config.toml
n_layer = 12
d_model = 192
n_head = 6
n_kv_head = 6
head_dim = 32
d_mlp = 768
vocab_size = 607
activation = "tanh_gelu"
norm = "layernorm"
norm_place = "pre"
norm_eps = 1e-05
positions = "rope"
rope_base = 10000.0
rope_fraction = 0.5
qk_norm = false
attn_scale = 0.177
bias = "none"
tie_embeddings = false
parallel_block = true
init = "trunc"
init_std_qkv = 0.0306
init_std_o = 0.00624
init_std_up = 0.0306
init_std_down = 0.00312
init_out_by_depth = true
optimizer = "muon_variant"
lr = 0.00312
lr_mult_qkv = 0.7
lr_mult_down = 1.5
beta1 = 0.9
lr_head = 0.00948
grad_clip = 2.0
warmup_steps = 200
schedule = "wsd"
decay_fraction = 0.56
decay_shape = "linear"
final_lr_fraction = 0.0
batch_tokens = 65536
seq_len = 512
doc_mask = true
z_loss = 0.0001
train_tokens = 369800000
steps = 5643
dataset = "wikipedia_en"
Each number is 128 + 24 x the weight over its row's rms, rounded and kept within 0 to 255. Layers, rows and columns count from 0. The size above them is the row's rms in percent of the matrix's.

# layer 8 MLP down (transposed), 768x192, rms 0.0991, rows 338-406, columns 0-47
size [102 105  90  96 102  98 101 103  92  92  99 110 103 103  97 111 106 105  96 101 123  96  94 100 103 100  87 120 105 106  94 101  99  96  97 105 103 106 107  93 101  96  98 116  91 109 105 108  94 102  99 101  93  98  99 108  98  85 103 103  90 106 103 104  96  95 105 100 102]
[[117 169 124 173 130 124 111 121 130 129  71  97 106 102 155 135 144 144 148 137 106 129 168 113 130 168 140 153 125 130 119 181 138 150  72 143 111  87 164 129 139 128  83 143 152 133 158 114]
 [131 144 119 103  99 113 116 172 118 121 121 161 116 125 151 137 137 177 132 139 170 148 124 154 134  91 104  86 139 121 101 151 127  94  93  82 128 132 119 133 129 155 144 115 131 141 120  80]
 [109 130 106 173 115 121  76 175 160 116 132 141 143 108 139 132 161 158  67 129  97 117  82 104  64 120  80 152 141 155 136 160 170 135  94 171 106 135 106 116 139 136 110 124 138  84  97 127]
 [168 122 123  95 118 152 145 143 149  73 148  95 140 117 126 140 173 115 112 128 122 143 162 157 137 119  89 130 144 111 124 136 157  84 136 106 145 102 141 100  82 152 143 136 153 144 141 104]
 [148 190 128 100 144 125 141 115 134 134 154  73 142 155  97 123  93 108 111 168 135 101 137 139 117  99 130 132 148 161  97 102 123 108 147 147 118 140 152 101  96 109 123 141 108 164 136 177]
 [ 99 101 163 135 124  87 141 142 156 113 122 108 127  84 125 167  83 129 154 123 139 154 141 133  86 102 122 111 150 145  92 165 124 164 108  96 122 151 127 122 140 160 142 156 166 148 141 125]
 [128 110 106 142  99 176 143 140  93 133 160  98 110 112 118 153 155 106 110 123 152  48 141 147 146 104 174 138 119 101  73 166 109 141 104  91 143 115 112 134 145 141 155 138 123 136  97 130]
 [139 122 101 171 165 109  90 125  83 134  84  97 161 101 135 145 129  92  94 150 106  96 136 159 169 151  95 106 128 157 147 109 160 141 131 115 179 140 122 118 173 145 124 113 141 143 121 117]
 [140  86 135 116 103 158 132 151 128 125 182 154 125 125 143 139 133  85 111 120 134 124 137 127 148  82 137 120 102  92 115 123 115 142 192 103 114 165 121 138 127 161 134 123 155 133 152 157]
 [179 119  87 133 146 112 135 135 128  90  85 102 158 118 125 153 111 142 166  92 167 117 145 148  91 156 183  87 142 173 162  91 162 188 115 140 114 118 109 113  91 108  89 144 151 140 140 135]
 [106 135  99 106 142 122 157 105 140 171 126 129 129 150 114 129 102 131  93 103 164 141  95 159 144 118 124 128 105 135 178 142 142 133 104 147 101 172 123 111 150 160 130  85 121 111  86 107]
 [123 123 163 128 116 140 149 132 141 127 104 121  84 106 125 101 122 159 128 131 147 156 145 101 110 137 136 135 148 131 145 111 129  75 104 131 124 112  93 139 119  80 162 181 148 112 155 144]
 [133 123 158 143 158 130 116 132 135 131 127 120 122 118 170 112 151 127 114 170 116  86 163 128 131  78 139 156 165  99 110 128 148 141  95  93 118 126 120 106 132 113 141 138 139 121 107 124]
 [135 110 104  99 116 117 123 140 105 104 124 123 130 140 135 117 106 138 116 130 116 132 127 133 150 116 133 120  90 115 124 138 138 104 146 180 126 118  91 158 137 158 133 143  98  83 122 107]
 [162 109 141 167 127 106 129 137 178  96 146 136 144 117 166 131 118 114 126 112 146 135 145 123 128 163 159 111 114 118 117 133 140 112  96 125 170 108 139  94 130 143 110 137 136 135  83 129]
 [ 91 110 127 141 132 109 124 105 153 103 162 127 146  94  80 161  98  86  85 173 142 138 136  88 129 161 107 102 140 136 116 159 123 108 106  91 122 121 169 128 103 110 168 126 123 195 112 134]
 [149 152 166 168 134 166 113 102 149 118  96 150 151 137 138 134  80 106 107 120 104 141 149 140 130 159 130 171 172 165  59 100 147 153 113 120 119 146 109  94  91 119 113 156 125 125 156 110]
 [123 154 134 125 136 133 113 127 117 146 130 146  99  88 155 163 153 160 102 104 162 156 168 101 109 171 117  68 138 134 166 151 128 117 144 117  98 128 136 129 175 134 109 114 106 164 121 140]
 [212 161 151 101  90 125 144  82 121 173 144 112 102 150  97 155 122 139 127 162 111 121  96 126 108 121 154  95 130  97 111 110  83 140 164 140 131 162 101 132 135 128  97 176 131 105  71 174]
 [145 112 129 138 113 147  86 177 165 133 127 114 120 108 133 113 131 147 148 172 122 158 144 162 119 145 145 177 105 104 133 113 103  75 135  67 164 110 149  98 131 101 126 100 175 132 144 133]
 [125 147  93 146  91 116 133 173  99 158 102 128 103 105 118 107 104 130 137 136 126 124 158 152 117 103 136  94  91  96 133 153 176 143 145 142 150 114  94 107 139 112 130 161 106 160 112 130]
 [ 94 171 127 197 144  94 146  84 148 122 123 128 134 162 107 100 119 103 148 187 123 120  99 143 183 123 135 113 135 130 138 148 141 142 122 115 147 132 126 151 131 156 101 102 123 128 158 122]
 [118 148 118 141 126 130 102 129 122 140 106  79 153 155 172 165 127  59 123 117 126 135 152 138 124 127 117 129 120 151 126 155 143 137 181 109 133 125 114 115 145 131  92 137 115 168 116 129]
 [124 135 101  82 114 124 131 120 113 132 153 164 175 162 120 100 145 168 121 156 145 126 154 115 102 158  89 113  94 149 139 129 111 134 128 134 145 114 104 105 138 175 154 135 118 146 163 131]
 [112 112 106  91 137 124 142  88 105 190 157 106 163 101 126 140  97 157 113 175 158 155  83 116 134 141 118 140 127 139 105 134 127 154 119 126  92 143  70 166 117 110 161 150 106 151 128 128]
 [164 118 149 126  99 103 125  91  96 147 148 120 134 138  95 121 107 192 110  72 141 151  99 124 167 114 121  67 150  97  83 108 133 115 115 127 148 123  88 157 150 167 137 106 119 156  83 124]
 [127 125 111 111 155 155 125  96 121 151 123 127 108 106 158  99 134 104 150 134  89 138 134 102 116 116 153 125 131 137 132  85 148 133 119  91 136 122 116 135 135 134 142  76 136 126  93 172]
 [123 167 155 143 100 152 135 117 115 131 112 135 152 129 124 124 155 106 129 182  94 109 130 118 120 135 104 141 104 155 103 140 112 159 113 124 105 107 150  97 155 101 134 124 157 155 128 102]
 [141 145 141 170 114 121  90 102 112 128 126 135  92 124 133 125 118 133 115 118  86 140 152  84 153 117  87 153 132 165 128 143 169 151 142 152 125 131 134 169 119  64  93 133 122 129  94 114]
 [110 124 130 127 181 141 137  93 130 133 138 139 124 126 117 108 120 113 156 124 114 135 135  98 134 108 147 115 124 106 130  74 194 151 150 103 141 140 131 172 108 128 109 115 118 133  99  78]
 [162 188  90 166  70 115 128 143 119 150 129 109 142 147 180 151 114 110 112 141 156  84 129 150 123 124 123 145 145 108 160 146 132 129 119 149  90 136 115 142 110  93 152 118 147 155 110 149]
 [144 157 133 117 118 152  96 119 167 161 107 127 145 136 148 142 157 114 102 122 129 115 136  73 131 130 145 169 132 113 111 114 158 158 137  90 121 128 112 124 121 162 123 155 123 123 140 130]
 [147 132 105 155 144 127 165 128 135 111 149 120 132 159 158 157 111 111 110 109 165 137  84 102  94 140  84 108 104 164 114 138 108 138 104  96 124 151 135 177 101 120 153 133  96 162 122 146]
 [180 132 158 133 144 125  98 136 135 134  91 108 148  88 153 156  96 118 122 110 183 105  96 173 135 150  94 129 119 151 139  92 152 129 133 118 146 111 117 121 148 165 108 104 111 130 153 118]
 [166 112 144 134 112 158 111 104 121 107  99  92 125 160 140 166 151 109 157 119 150 174 139 123 153 141 163  54 100 123 163  92 143 167 125 122 157 131 154 135 122 158 109 135 157 115 118 141]
 [155  69 121 145 129 122 167 140 157 141 119 130 117 176 132 109 100 114 123  85 131  95 140 134 153 112 144 134 137 118 166 132 129 109 169 128 127 134 108 150 133  96  87 107 154 145 120 136]
 [125 166 114 132 129 122  95 126 135 146 103 122 111 158 108 146 149 126 132 111 191 122 126 132 144 146 128  86 113 132 149 139 112 139 155 124 137  49 154 136 122 108 184 113 135 123 145 117]
 [160 161 112 162 155 125  80 155 143 116 109 155 107 129 163  55 146 108 134 120 127 136 143 105 171 174 142 128 110  98 124 153 128 143 164 126 123 161 115 160 166 147 112 102 145 146 125 131]
 [116 121 124 106 142  87 144 124 153 129 111 138 153 125 149 163 118 118 174 145  91 148 108 156 158 148 180 126  77  87 195 150  92 142 139 118 125 162  83 147 117 155 161 149 148 138 106 119]
 [ 78 117 140  93 113 164 144 104  89  92 131 145 117 141 113 143 153 151 150 120 117 148 156 143 167 122 128 112 140  90 139 126  94 112 140 143 147 137 122 167 117 169 211 139 122 117 168 137]
 [108 145 144 131 154 136 159 106  92 103 110 107  98 134 111 145 127 108 166 121 133 128 122  74 156 160  93 139 101 170 150  99 149 153 107 135 112 120 142 134 121 137 178  53 110 159 121 139]
 [143 120 114 130 139 124 140 111 123 109 148 137 158  76 136 118 107 139 123 128 116 109 114 110 151 179 148 169 129 107 152 158 102 137 166  96 125 140 101 107 110 189 150 155 110 125 101 139]
 [142 120 143 108 100 119 122  91  74 104 146 143 144 126 173 148 109 146  80 111 161 105 138 113 124 103 143 140 115 134 109 167  69  83 154 117 131 141 113 146 159 201 127 145 110 125 122 153]
 [131 106 147 118 113 117 117 141 130 110 151 123 146 164 127 156 134  94 111 151 145 135 157 191 158  75 151 106 139 144 125 159  95 121 124 160 134 106 131 105 109 116 104 122 117 135 147 108]
 [ 94 137  93 122 157 143 127 166 140 131 142 111 125 137 103 128 155 149  97 146  76 133 153 186 101 150 133 157 126 151 149  99 144 116 125  98 113 125 105 139 128 121 135 171 139 159 117  73]
 [130 143 102  92 130 161 116 147 135 133 142 149 171 140 136 113 181 133 201  75 118 111 122 143 114 132 122  97 154 133 138  97 138 158 112 128 106 166 116 137 122 124 137 130 142  90 147 171]
 [135 128 114 111  97 141 100 147 107 106 111 110 137 153 174 109 138  54 137 148 171 121  87 130  92 104 115 151 118 147  97 135  89 168 166 138 156 103 154 129 149 163 134 141 120 117  92 136]
 [123 127 113 152  87 115 123 131 155 126 138 120 136 131 140 127 107 178  86  84  73 129 152 115 110 122 155  96 120 101 125  89 177 130 135  92 118 148  90 135 122  98 138 128 120 107 104 146]
 [146 162 145 140 100  86 141 141 137  91  89 138 128 148 137 109 127 100 184 134 142 107 116 119 125 142 119  98 138 174 153 130 126 132  80 203 127 162 119 123 110 155 161  98 130 129 132 174]
 [138 148 166 166 103 157 143 140 127 100 142 115 134 142 144 115 127 146  99 161 119 149 149 118 128 168 128 147  88 105 130  79 119 117 142 142 164 122 119 128 162 120 124 154 158 129 133  99]
 [128 141 152  79 130  78 125 156 134  92 113 141 111 149 128 138 111 122 107 125 126 136 148 156 134 142 130 121 115 115  98 144 127 140 142 113 131 117  98  94 119 140 134 151 122 120 108 115]
 [127 147 122 153 101 126 159 112 129 119 129 152 109 116 159  70 130 149  67  96 139 135 108 144 126 100 110 133 161 131 131 130 121 128 163 158 127 153  79 145 152 140 116 114 150 153 109 181]
 [104  69 168 103 132 127 113 101 157 137 136 121 143  97 113 100  97 117 118 120 117 138 112 102 157 122 122 147 127 154 123 161 147 131 118 165 146 113 121 133 101 104 121 106 132 121 131 159]
 [169 138 130 145 134 119 122 111  91 146 130  90 151 139 105 134  94 123 146 177 127 151 133 134 121 105 140  94 169 121 123  96 133 162 111 110  96 119 116 113 100 139 130  79 111 137 150  91]
 [134 121 128 162 173 122 130 136 131 147 141 129 140 121 125 147 130 158 111 154 173 115 100  75  75 163 160 109 110 149 123 109 155 105 119 119 143 114  94 156 135 151 125 123 159 153 126 132]
 [ 63 137 147 147 139 143 131 131 121 106 110 126 134 131 138 148  99 125 128 125 112 109 101 158 144 127 132 101 104 108 108 113 143 154 128 117  89 146 103  98 159 145 164 122 123 166 145 180]
 [135 156 110 106 166 140 131 114 113 115 106 202 109 133 147  91  83  96 125 131 133 123 150 190 126 149 171 109 112 104 183  80 142 126  93 132 119 113 144 102  97 128 162 126 176 119 134  83]
 [100  74 116 145 155 172 141  71 140 134 108 120 145 128 139 145 136 139 160 110 127 124 143 111 127 142 178 144 119  99 109 149 134 153 131 154  92 125 118 116 128 162 140  90 156 154 144  92]
 [100 137 142 103 162  95 108  64 167 150 129 103 145 138 119 164  97 124 135 126 115 122 128 157  84 123 119 158 152  73 126 157 129 162 115 100 133 107 143 127 139 115 126 140 143 167 151 128]
 [102 161 140 149 114 147 178 112 126 130  96  99 116 144 132 142 158 149 121  94  99 122 160 106 198 176 132 138 141  63 125 176 109 107 160  80 129 143 116  96 146 145 118 124 139 122  75 156]
 [104 134 119 136 119  91 109 134 207 117 153 126 153 117 137 125 136 148 150 149 122 131 158 116 176  91 150 175 119 131 122 176 131  94 137 110  97 127 132 101  97 112 143 154 104 108  91 141]
 [134 130 140  92 138 118 149 131  91 169 165 139 116 128 145 129 117 150 115 141 143 147  93 156  98 146 120 156 102 124 155 105 133 136 103 181 159 148 148 114 163 147 149 140 129 114  92 117]
 [136 148 117 153 155 111  97 100 137 132 178 123 125 128 139 128  97 160 135 156 124 151  97 129 120 158 141 105 115 158 134 136 133 129 139 134 106 162 111 190  89 141 150 180 133 154 101  76]
 [110 105 125 107 122 113  90 139 111 121  75 131 132 147 118 108 155 117 170 120 115 111  94 170 108 104 131 104 153 109 149 134  84 128 171 109 174 100 119 102 183 113 117 101 142 150 123 168]
 [129  99 147 166  82  95 148 145 129 104 120 106 133  99 102 148 109 125 118 100 100  78 148 134 140 117 142  97 148 146 151 118 147 151 119 124 125  87 151 148 140 155 173 132 124 166 140 112]
 [116 130 136 129 120  85 131 133 100 142 148 149 115 135 129 134 159 171 152  99 131 152 157 120  72 104 142  99 103 182 136 123 119 104 152 109 143 159 120 148  97 150  94 139  89 140 155 108]
 [115 161 148 140 128 138 146 117 108 186 120 157 143 154 122 124 139 158  88 142 119 102 114 126 108 184 105  73 134 130  99  89 143 120  92 123  58 124  99 159 157 153 144 108 131 165 156 167]
 [114 110 132 173 163 145 115 149 149 161 102 110 148 103 115 168 120 140 160 164 137 109 151  79  97 124 146  80 139 157 145 117  99 115 128 182 148 114 124 165 121 137 159 123 138 122 160 155]
 [117 115 167 147 103 110 142 153 138 139 123  82 139 131 138 133  85  65 141 113 139  89 113  94 166 178 159 160 111 149 156  69 100 112 121 127 105 118 114 122 117 124 130 132 133 124 164 155]]
# layer 8 MLP up, 768x192, rms 0.0618, rows 339-407, columns 0-47
size [104  96  99  95 103 102 104  99  91 103 101 109 102 100 104 100  98 100 102 113  92 103 102 106 100  93 107 102 100 103  99 105  95  98 100 108 104 110 102 107  95 100 104  95 102 101 114 100  97 103  99  95  97 101 103 104  93 105  96  96 104  91  91 103  96 106 103  99  95]
[[103 103 114 153 158 155 101 123 100 130 133 145  78 106 152 120 144 126 165 124 100 117 114 134 147 120 121 133 151 132 153 133 109 141 135  87 147 128  92 113 111 160 116 117 119 150 131 110]
 [180 140 135 128 153 179 157 109 145  90 134 128 117 115 128 110  86 102 147 134 122 158 143 157 137 130 142  88 111  97 158 105 112 135 162 150 115 102 132 134 123 136 114 125 114 148 161 172]
 [ 98 114 108 133 159 114 126 148 127  68  99 139 132 116 162 148  89 102 193  89 148 104 152 137 129 128 135 142 114  97  79 105  86 124 157 134 160  82 176 111 121 125 161 142 109 182 142 126]
 [126 142  85  98 152 120 133 125 134  88 114 137 101 119 111 111 134 113 155 105 129 109 139  69 133  80 149  86 102 135 115 143 170 130 107  78 178 109 155 121 101 130 109 105 169 140 120 145]
 [147 134 101 131 125 171 141  97 111 133 150 150 156 146 112  96 191 151 120 106 119  97 154 137 134 117 143 112 121 178 168 105 172 122 155 153 146  61 129 118 155  91 122 121 143 153 118 120]
 [113 129 140 159 152  90 150 101 136  93 115 150 170 128 142  96 115 145 163 120 111 114 146 124  86 152 115 128 184 179 142 105 119 163 138 163 123 108 183 153 149 113 116 140 149 121  94 135]
 [169  85 178 113 141 148 140 124 143 126 121 126 147 148 104 104 110 159 115 123 138 149 100 144 103 102 148 135 147 100  88 122  92 140 161 143  67 129 127 160  92 129 124 139 102 101 141  92]
 [129 154 102 107 123 136 112 138  95 114 129 108 137 142 185 110  87 108 136 126 102 147 114 136 132 108  98 120 112 126 123 125  77 167 139 162 150 169 145  97 111 123 139 124  94 114 127 153]
 [ 89 114 149 128 116 133 113 129 135 142 149 146 123 102  86 132 128  90 133 137 118 126 126 133 148 143 125 105 151  94 156  83 129  53 170 106 126 132 133 120 106 105 180 116 131 107  89 142]
 [135 112  76 136 146 162  98  95 156 130 150 113 130 114 118 150 128 114 117 114  82 110 149 121 138 118 130 128 124 150 113 123 120 169 137 127 134 110 156  97 138 106 163 143 138 136 139 119]
 [108 109 150 104 136 116 104 103 177 152  84 104 158 117 163 141 110 149 118 165 169 160  91 131 117 113 123 108 140 158 175 126 159 152 136 112 130  89 124 118 120 147 115 126 128 108 124 106]
 [ 99 137 119 108 150 142 153 149 112 119 146 194 138 153 135 122 101 152 102 116 156 149  89 113 138 121 104  83 103 176 146 120 163 111 143  77 151  95 118 132 101 133 134 130 129 143 111  94]
 [132 149  91 106  73 149 116 148 132 153 132 156 132 155 141 148  99 109 129 167 117 137 108 116 116 122 122 144 165 108 106 151  80 161  92 128 149  58 124 149 151 117  89 130 127 156 109 120]
 [113 136 139  96 150 133 144 124  70 131 159 151 133 127  74 143 157 145 136 111 100 141 143 126 114 162 114 121 105 115 185 105 106 106 121 129 136 133 160 168 111 113 114 101 121 108 137 112]
 [166 154 130 170 161 117 131 133 139  89 137 116 116 136 136 129  94  58 123 113 108 143 100 116 135 155 140 115 128 123 117 160  86 103 130 133 146 104 109 116 136 115 162 126  93 139 139 115]
 [143 118 132 154 164 111  70 145 117 124 152 145 104 126  77 144 172 139 158  86 134 116  66 110 119 126 113 151 126 128 162 171 126  80 146 100 142 106 158 159 132 139 159  82 140 116 135 146]
 [110 124 101 112 153 145 148 140 138 120 104 115 147 139 132 141 138 144 168 102 117 122 127 136 137 128  66 130 112 118 123 142 113 123 141 133 162 128 144 153 147 107 118 128 115  93  45 177]
 [120 134 112 168 135 180 148 137 146 138 143 155 111 126 143 148 137 142 131 134 142 133 154 146 164 131 122  98  99 134 178 119 147 130  80 126 150 153 162 100 132 144 171 122 154 156 180  98]
 [132 129  85 118 152  82 146 121 102 104 141 132 140 142  97  87  90 111 146 149 122  86 121 147  70 116 112 110 132  98  91 129 125 126 128 107 144 144 126 138 112 122 150 118 123 133 119  91]
 [158 124  94 107 107 123 104 168 140 102  94 122 122 192 142  96 120 122 174 110 127 167 115 130 101 105 113 151  97 119 131 179  85 148 122 121 107 150 128  96 117 144 114 142 118 114 161  90]
 [186 107 135  71  86 169 126 134 145 103 123 123 127 107  65 144 107 136 127  97 150 113 157 107 122 125  91 160 150 125 155 155 120 120 138 135 117  98 167 126 113 168 126 158 124 153 124 138]
 [181 113 151 144  91 144 136  97 109 102 122 111 134 117 148  67 119 120 110 113 144 116 133 135 130  58  69  92 119 120 152 147 111 158 129 125 143 131 115 132 121 148 104 112 137  67 127 101]
 [176 145 126 134 166 128 120 129 146 134 113 147  84 133 130 120 142 135 144 150  83 138 101 118 148 105 142 128 162 138 139 156 130  80 133 139 123 153 111 107  85 160  87 147 129 141  91 118]
 [129 175 128 107 132 139 123 167  93 146 139 134 102  72 114 145 120 131 137 144 109 158 104 131 129 143  98 145 138 103 166  94 117 150 107 120 102  99 128 119 147 128 146 101 128 108 129 121]
 [ 74 117 137 155  73  99 152 120 144 139 126 146 101 123 105 104 102 117 151 135 145 123  97 149 126  99 120 136 146 131 166 127 140 119 130 105 144 124 126  88 159 151 159 133 133 151 160 123]
 [ 98 122 168 137 150 146  53 117 130 111 132 130 124 150 137 129 172 115 139 145 153 122 113 139 173 103 147 136 131 132  90  89 145 115 140 139 148 123 128 166  99 160  92 120 142 113 137 128]
 [164 142 117 120 155 101 136  65 152 100 149 158 158 118 141 121 157 131 102 132 127 151 135 120 122  83 107 120 106 167  93 141 129 103 148 131 123 185 152 115  83 168 131  93 116 117 152 127]
 [146 133 122 138 178 109 106  85 161  97 138 115 165 146 112 142 118 100 149 138 104  83 134 149 165 105  88 146 133 183 150 148 140 112 125 103 125 186 142  90 120 146  97 128  73 101 143 114]
 [127 177  92 138 182 137 129 146 146 115 130 168 125 135 128 131 101 132 149 106  87  96 101 151 136 149 134 149 139 120 100  81 113 146 117  86 123 125 138 130 126 130 119 104  94 129 132 132]
 [142 125 137 127 169 131  74 127 130 141 128 136 125 184 168 109 167 139 123 165  92 159 167 147 115  79 138 134 144 132 104 118 119 104 138 134 132 129 127  99 159 141 101 162 104 104 117  80]
 [130 147  95 127 121 137  86 116 111 129 163 140 122 133  73 112 157 140 125 155 139 131 136 156 114 147 123 114 112 118 140 141 116 148 132 129 153 116 143 149 154 128 103  95 140 151 150 111]
 [113 162  99 141 154 103 105  91  95 115 122 137 117  72  91  72 130 133 133 175  94 149 129 150 170  96 130 116 140 153 135 125 144 110 131 140 163 147 116 129 149 150 182 114 153  90 122 110]
 [132 112  96 147 142 104 114  91 130 107 138 127 119 134 175 148 122 159  69 141 144 168 136  96  87 112  98  97 111 121 123 131 110 125 112 107 121 134 110 175 101 158  98 122 119  87 137  84]
 [107 138 101 136 164  88 138 111  97 132 141  87 107  90 143 127 115 123  94 154  76 132 113 157 111 123  99 154 127 150 151 139 127 169  92 130 127 152 159 171 146 143  89 152 106 127 124 106]
 [137 162 109  87 119 121 120 139  78  81 118 141 143 110 109 116 155 125 167 177 118 149 197 130 147  96 127 126 115 119 129 107 126 130  90  82 123 137 142 126 111 136 131  93 126 114 123 140]
 [152  87 109 145 155 158  78 104 129 143 137 137 131 127 108 160  98 124 127 136 121 129 139 135 116 141 148 109 153 137 114 117 119 127 143  81 102 106 152 141 150 120 186 128 119 112 117 125]
 [112  80 116 118 158 122 127 113 118 137 135 156 114  85  91 123 121 145 142 127 114 169 109 172 115 143 149  89 107 187 139 116 156 111 172 118 150  74 141 112 137  99 118 100 119 105  78 107]
 [107 138 117 139 126 119  85 169 112 121 107 124 110 123  80  93 108 136 136 101  89 127 129 110 111 151 110 119 144 161 105 181 130 138 142 113 111 118 119 142 130 118 110 149  73 178 122 149]
 [152 136 116 126 146 107 162 139 116 136 117 131 145 142 125 106 123 112 136 153 136 136 135  97 106 102  94 122  70 140  85 103 172 145 138  96 108 143 133 102 155 142 135 108 103 102 157 111]
 [155 151 112 209 122 190 139 149 185  94  93 148 124 101 163 128 158 127 158 116  95 117 130 145 144 105 110 120  98 145 114 191  77 163 110 116 102 151 155 132 178 159 139 121 119 118 139 121]
 [153 115 124 104 101 140 135 164  85 136 112  97 112 113 164 148 137 127 149 136 137 150 130  86 148 129  77  97  92 139 109 102 137 153 128 132 143 107 194 114 158 105 126  98 102 127 130 106]
 [157 160 127  99 128 126 139 123 116 130 112 121 152 110 136 130 161 119 146 144 100  87 121 104 156 112 133 121 180 119 139 157 143 107 165  97 142  90 144 104 133 137 148 164 117 109 108  94]
 [ 99 141 104 184 145 124 145 105 139 115  96 149 133 125 113  85 148 108 101 146 124 159  92 177 107 165  96  93 115 120 105 122 114 114 164  89 160 123 105 122 146 165  81 147  91 141 147  92]
 [151 134 120 117 131 143  87  56 101 137 171 124 119 142 177  81 107  83 103 118 139 124 101 138 126 114 105  90 136 164 113 144 128 125 146 147 136 112  82 131 131 128 134 131 138 136 127 120]
 [125 137 121 157 149 140 127 116 134 124 142 126 138 177 142 104 149 137 145 122 131 102 118 122 110 114 120  99  99 164 130 131 141 119 110 133 149 113 161 129 136 112 101 103 113 170 171 124]
 [137 111 145 106 125 126  93 181 173 118 144 175 134 104  92  98 137 140 130 126  98 100 126 132 180 118 134  95 134 111 132  93 127 105 107 143 132 120 131 145 166 150 114 114 111 115 140 113]
 [ 59 122 133 143 141 100 103  95 110 104  87 151 146 112 132  99 136 125 110 148 111 129 126 123 138 121  96 117 170 132 136  99 103  91  99 126  91 103  95 129 181 179 154 146 125 128 121 136]
 [111  95 108 111 160 147 130 179  83 143 149 104 137 150 127 154 117 153 157 180 159 169 105 101 107 120  98 130 129 133 127 124 101  98 119 128 140 106 180 106 127 134 144 157 119 121 142  93]
 [121 123 129 100 162 131 151 158  61 146 198 115 148 157 143 116 115 172 155 113 106 133 107 142 117 150  70 127 141 124 149 140 120  90 143 111 126 124 128 124 129 111 154 133  90 131  94 137]
 [134 138  62 134 112 111 137 173 140 167  99 108 152 150 131 136  88 128 137 149 145 124 114 127 151 127 143 101 135 112 147 141 135 109 153  70 135  94 119 109 120 134 138  79 102 108 105 126]
 [175 129 129 131 134  95 100 111  79 105  80  91 109 112  98 128 152 159 140 118 117 104 115 160 116 104 148 151 145 115  83 107 154 118  96 148 161 129 149 143 144 112 101 118 106 141 129 100]
 [142 134 105 108 119 128 103 178 121 102 130 151  96 179 152 185 133 140 170 135 122 133 146 138 156  96 118 131 107 129 106 107 116  69  87 102 157 116 137 124 112 151 155  99 166 124 133 143]
 [129 125 141 160 143 140  94 170 102 103  98 139 146 159 147 137 154 102 122  97 101 116 116 148 176 137 105 167 128 144 136 148 138 141 141  83 128 136 166  98 140 114 172 127 156 110 141 151]
 [162 127 128 134 141 141 101 118 174 127 113 146  86 133 119 117 100 131 201 122 110  95 151 150 183  87  77 161 125 110 152 169  83 114 157 126 151 103  98  68 167 162 169 101 111 106 132 151]
 [148  80  91 126 137  79  91 121 133 122 122 141 134 135 103 128 127 158 170 101  92 128 106 110 116 146 123 120 131  88 109 121  91 102 139 118 111 117 129 144 126 126 145 139 130 174 111 163]
 [127 149 125 153 159 120 149 149 176 109 167 120 110 120 154 127 149 151 152 133  91 114 151  88 131 107 136  94 112 115 161 108 139 172 101 101 127  92 146 118  83 111 136 130 115 112  98 142]
 [119 164 119 137 119  80 135 226 109 132 147 102 112 134 162 135 161  93  96 126 126 159  70 103  97 105  88 129 148 132 164 101 127 146 142 110 131 146 121 123 140 144 137 117 127 101 113 116]
 [116 154  91 105 146 146 119 213 120 121 115  83 129 126 108 105 171 123 113 138 142 142 143  90 149 115  75 134 175 132 123 135 114 115  99 132 169 111 156 111 124  91 152 131 105 137 163 112]
 [138 104 171 151 153 176 133  94 133 138 140 145 114 175 108  94 127 115  85 117 123  85 111 107 156 103 124 128 116 107 118 138 147  83 116 153 126 128 151 146 161 154 117  97 142 135  94 138]
 [171 158 124  92 151 127 120 168  87 167 165 136 136 166 156 172  78 123 125  94 125 128 103 102 101 120 130 113 129 120 150 141 163 148 146 113 170 126 156 114  89 158 172 153 125 126 153 158]
 [151 141 121  56 106 135 122  97 133 127 131 136 152  76 139  97 126 105 124 110 142 151 151 134 134  93 126  86 141  93 151 115 128 129 123 168 110 101 162 146 179 147 121 105  87 154 190 118]
 [107 134 113 135 161 159 137 115 107 149 143  85 105 102 156 125 153 126 132 103 129 129 149 146 124 126  89 130 138 131 124 126 109  84 139 119 107 122 167 140 111 147 111  96 137 117  99 131]
 [123 120 140  87 113 121 142 157 195 140 108 111  95 131 151 157 104 150 115 117 112 127 105 114 125 144 111 103 133 147 164 106 118 126  90 118 128 105 126 121 151 122 119 133 133 107 138  93]
 [ 99 126 129  93 122 171  82 108 127 120  93 151 111 128 109 104 160 148 122 117 125 146 127 136 115 116  78  87 115 141 132 128  76 108 134  96 100 132 127 103 113 125 159 149 164 124 113 134]
 [113 129 170 154 110  97 121 119 140 106 107 135 128 129 149  57 120 107 100 134 129 115 147 125 125 113 157 169 113 161 123  65 167 108 102 118 131 108 152 166 129 175 148 154 106 156 135  97]
 [133 132 135 166 140 127 123 168 141 135 131 146 130 136 132 125 104  98 168 104  87 107 141 106 125  64 138 116 201 101 104 146 167  89 107 130 141 111 150 118  94 120 134 146 167 129 127 127]
 [116 136 123 137 119  92  87  95 146 135 137 113 120 117 107 128 113 127 145 158 136 142 148 164 159 110  76  81 140 158 182 142 131  88 102 131 161 170 176 130  94 156 109 146  97 119 132 128]
 [177 150 130  91 126 110 110 144  86 114 185 120 125 127 131 125 132 110 130 116  83  65 109 104 159 120  84 139 123 170 140 138 140  96  83 149 174  97 134 161 115 132 133 114 127 162 133 104]
 [149 104 122 128 107 123 137 117 107 142 123 123 118 125 155 134 108 128 125 142 186 112 112 109  76  93 121  88 105 141 131 119 102  99 125 157 148  99 118 136 111 116 140 137 108 143 111 140]]